Part of a small language model's weights.
Size: 11 heads of 64, MLP 2816 squared ReLU, 134M parameters.
Architecture: rotary positions, no biases in attention or MLP, embeddings untied during training, local attention windows, shifted keys, hashed n-gram embeddings, a smear gate, an embedding shortcut, capped logits.
Training: a variant of Muon for these matrices, 1407M tokens, 11186 steps.
Each number is 128 + 32 x the weight over its row's rms, rounded and kept within 0 to 255. Layers, rows and columns count from 0. The size above them is the row's rms in percent of the matrix's.

# layer 3 MLP down (transposed), 2816x704, rms 0.14, rows 1950-1953, columns 352-527
size [102  98 104  93]
[[105 137 101 102 159 144  94 175 151 143 138 155 150 155 160 141  81 114 135 105  37 168 127 105  72 132 120 167 166 141 102 131 108 161 126 145 154 160 139  96 122  99 154  96 128 190  78 154 124 152 114 136 166 126 164 126 157 136  98 141 124 119 134 119 148 141 137  48 112 116 136 135 109  99 169 114 155 173 161 131 152 156 166 143  46 124  66 104 130 127 113 124 119 106  95 165 106 203 153  66 157 127 117 111 113 102 178  85 155 103 136 159 149 150 167 146 142 111 140  85 129 138 117 115  95 125  78 176 154  83 157 178 108 112  82  70 158 161 163 112 145 165 170 111 194 133 139 130 124 111 163 142  51 154 158 107 142 160 128 132 195 167 100  73  69 141 108 139 113 143 128 124  86 105 118 139]
 [ 47 127 147 121 167  91 106 196 182 114 133 187 175 116  65 145 194 113 122 112 121  89 109 119  82 136 117 163 137  98 138 170 150 155 162 117 151 119 197 168 166 174 123  78 125 150 113 134 100  62 162 108 174 140 126 172 119 116 188 119 148 130 138 124 137 198  82 170  80 186  96  88 164 118 128 147  86 152 131 102 132 135 126 171 105 119 137 127 105  89 112  89 125 166 141  50  79 195 153 118 171 128  86 103 148 141  76 125 163 127 114 120 145 122  83 156 159 144 143 128 106 171 128 143 126 104 113 150 108 141 143 122 150 140 161 126 131 135 200  62 116 129  87  90 141  88 129 132 103 147 147 164 120  90 156 139 104 102 120 134  78 146 146 160  91 175 101  95 109 136 145 196 129 112 161 127]
 [109 167 129 146 198 112  89 190 182 119 126 145 114 122 126 165 136 162 137 163 151 126 142 141 132  82  80 124  95 110  91 121 168 119 125 111 162  92 164 168 135 139 121 174 148 107 120 110 128  89  76 158 148 139 139 101 146 141 138 163  62 149 139 126 132 131 116 138  50 134 120 161 146 120 136 162  97  79 108 103 156 113  83 100 147 143 186  71 128  89 110  99 172  75 138 184  94  88  45 106 123 120 136 114 139 161 141 136 115  98 119 119 153  85 113 151 101 134  88 117 157 111 152 111 110 169 103 130 113 135 132 127 129  90  99 130  79 170  97 116  71 162 142  86 174 204 139 152 133 118 182  98 128 135 143 143 194 130 158 139 113 112 150 105  62 130 175 144 114 118 159 156 110 121  97 116]
 [107 169 189 107  89 169 107 113 115 164 150 100 168 155 146 124 105 126 127  69 126 195 139 114 101 111 122 119  74 169 140  94 109 111 124 107 147  93 150 102  56 187 106 109 163  56  75 126 109 149 127 101 169 123 127 115 104  82  84 111  96 146  84  97  83 172 105 133  90 113 134 107 128 167 223 106 155 156  60 105 168 156 130 119 132  96 152 128 119 102  86 133 143 141 146 122  98  94 193  90 128 116 136 158 120 101 112 103 188 141 121  92 105 127 163 155 113 160  58 127  85 161 139 132 110 151 112  80  88 127 146  83 110 162 146 110 150 123 158 174 156  87 125 189 146 199 177  96  87 143 119 151  73 127 128 183 107 136 162 163 125 129 103 145  79 137 136 159 177 135  83 187 122 175 163 110]]
# layer 3 MLP up, 2816x704, rms 0.277, rows 1951-1954, columns 352-527
size [ 96 107  87 105]
[[ 31  91 107 231  58 146  97 182 203 165 106 107 115 124 125 103 126 115 148 177 116 181 114 166 127 178  99 171 135 171 153 160 129 184 154 106 124 148 150 203 155 172  95 131 141 169 116 166 134 165 150 136 112 109 136 114 149 140  99 129  91 126 133 168 161 132 102 101  96 103 111 159  91 177 135  77 164 129 177  81 111 120 181 130 209 129 143 160 160 152 125 141 161 200 121 165 129  84 158 106 140  88 137  72 213 113 116 136  91 147 125  83 102  73  76 134 162 124 137 102 176 105 141  57  94 127 169  64 104 179 109  89 178 135 125 203 136 168 126 173 113  82 142 155 128 121 112 131 138 112  85  89 100 157  65 115  94 110 110 108 123  62 132 131  91  91 103 102 161 129 104  90 176 161 134 137]
 [135 121 107 221 126 138 121 104 134 145  75 154 182  67 143  54 134  79 120 151  94 141  72 192 134  42 130 152 107 146  93  67 172 114 170 102 114  95 113 126 134 113  78 166 137 130 175 151 124 105 124 112 176 122 125 154 120 158 128 114 118 154 136 135  91 118 151 110 103 142  91 120 118  89 108 140 189 133  85  71 116 120 138 134  85 140 175 148  60 111  47 127 202 145  54 110 115  94  75 113 162 176 117 132 129  85 100  83  92  90 136 129 142 115  71 184  93 149 201 118 170 190 136 115 203 117 110 158 129 139 117  71 113 129  82 132 121 157 118 138 162 132 123 128 122 155 124 130  97 118 105 123 103 170  57 163 117 146  87 144 173 105 158  94 123  90 122 195 146 149 114 151 137 138 141 122]
 [119 164  84 132  98 107 138 121 107 138 181 134 136 146  82 158 111  94 179 143 167 108  90 140 153 110 155 160 136 115 102 146 173 190 115 148 213 162 139  87 148 134 136 148 102  82 110 126 122  99  93 158 103 152 159 157 195 208  73 175 177 119 114  78 123 104 103 157  96 125  82 162 173 127 142 126 150 102 138 152 108 129 127 112 140 120 100 177 126 115 185 122 148 158  94 104 108 159  95  89 160 153  98 119 105 130 157 101 138 121  83 109 125 177  81  92 159  71 157 170  89 170 147 116 158 159 155 181 142 125 248 117 114 126 129  98 127 111 158  84 129 175 107 120 185 136  88 158 120  99 143 131 120 227 144 111 120 132  80 114 138 178 143 127 110  89  85 137 112 157 135 148  90 126 145 124]
 [129 132 137 128 178 127 148  78 107 117 109 138 132 122 103 152 149 155 113 164 162 107 170  95 156 130 127  74 129  54 128 133 116 146 102 225 178  92  56 112 111 139 147 141 135 180 104 174 162  84 153 100 128 119 127 150 104  99 106 148  96 123 153 134 154 162 166 173 169 107 132  57  73 172 110 106 126 119 126 206 138 127 175 182 129 147 162 119 132 113 129 139 112 152 128 143  76  85 163 173 108 140 158  96 102 139  95 126 106 171 109 149 131 123 143 103 102 105 174 126 120 170 164 161 127  83 124 143 116  98 102 106 129 129 147  74 134 176 194 170 156 166 176 132 155 171 113 130 122 167  88 107 152 108 170 171 125 125 101 148 123 188  75  68 169 118 164  58  71 159 153  72 148 198 132 142]]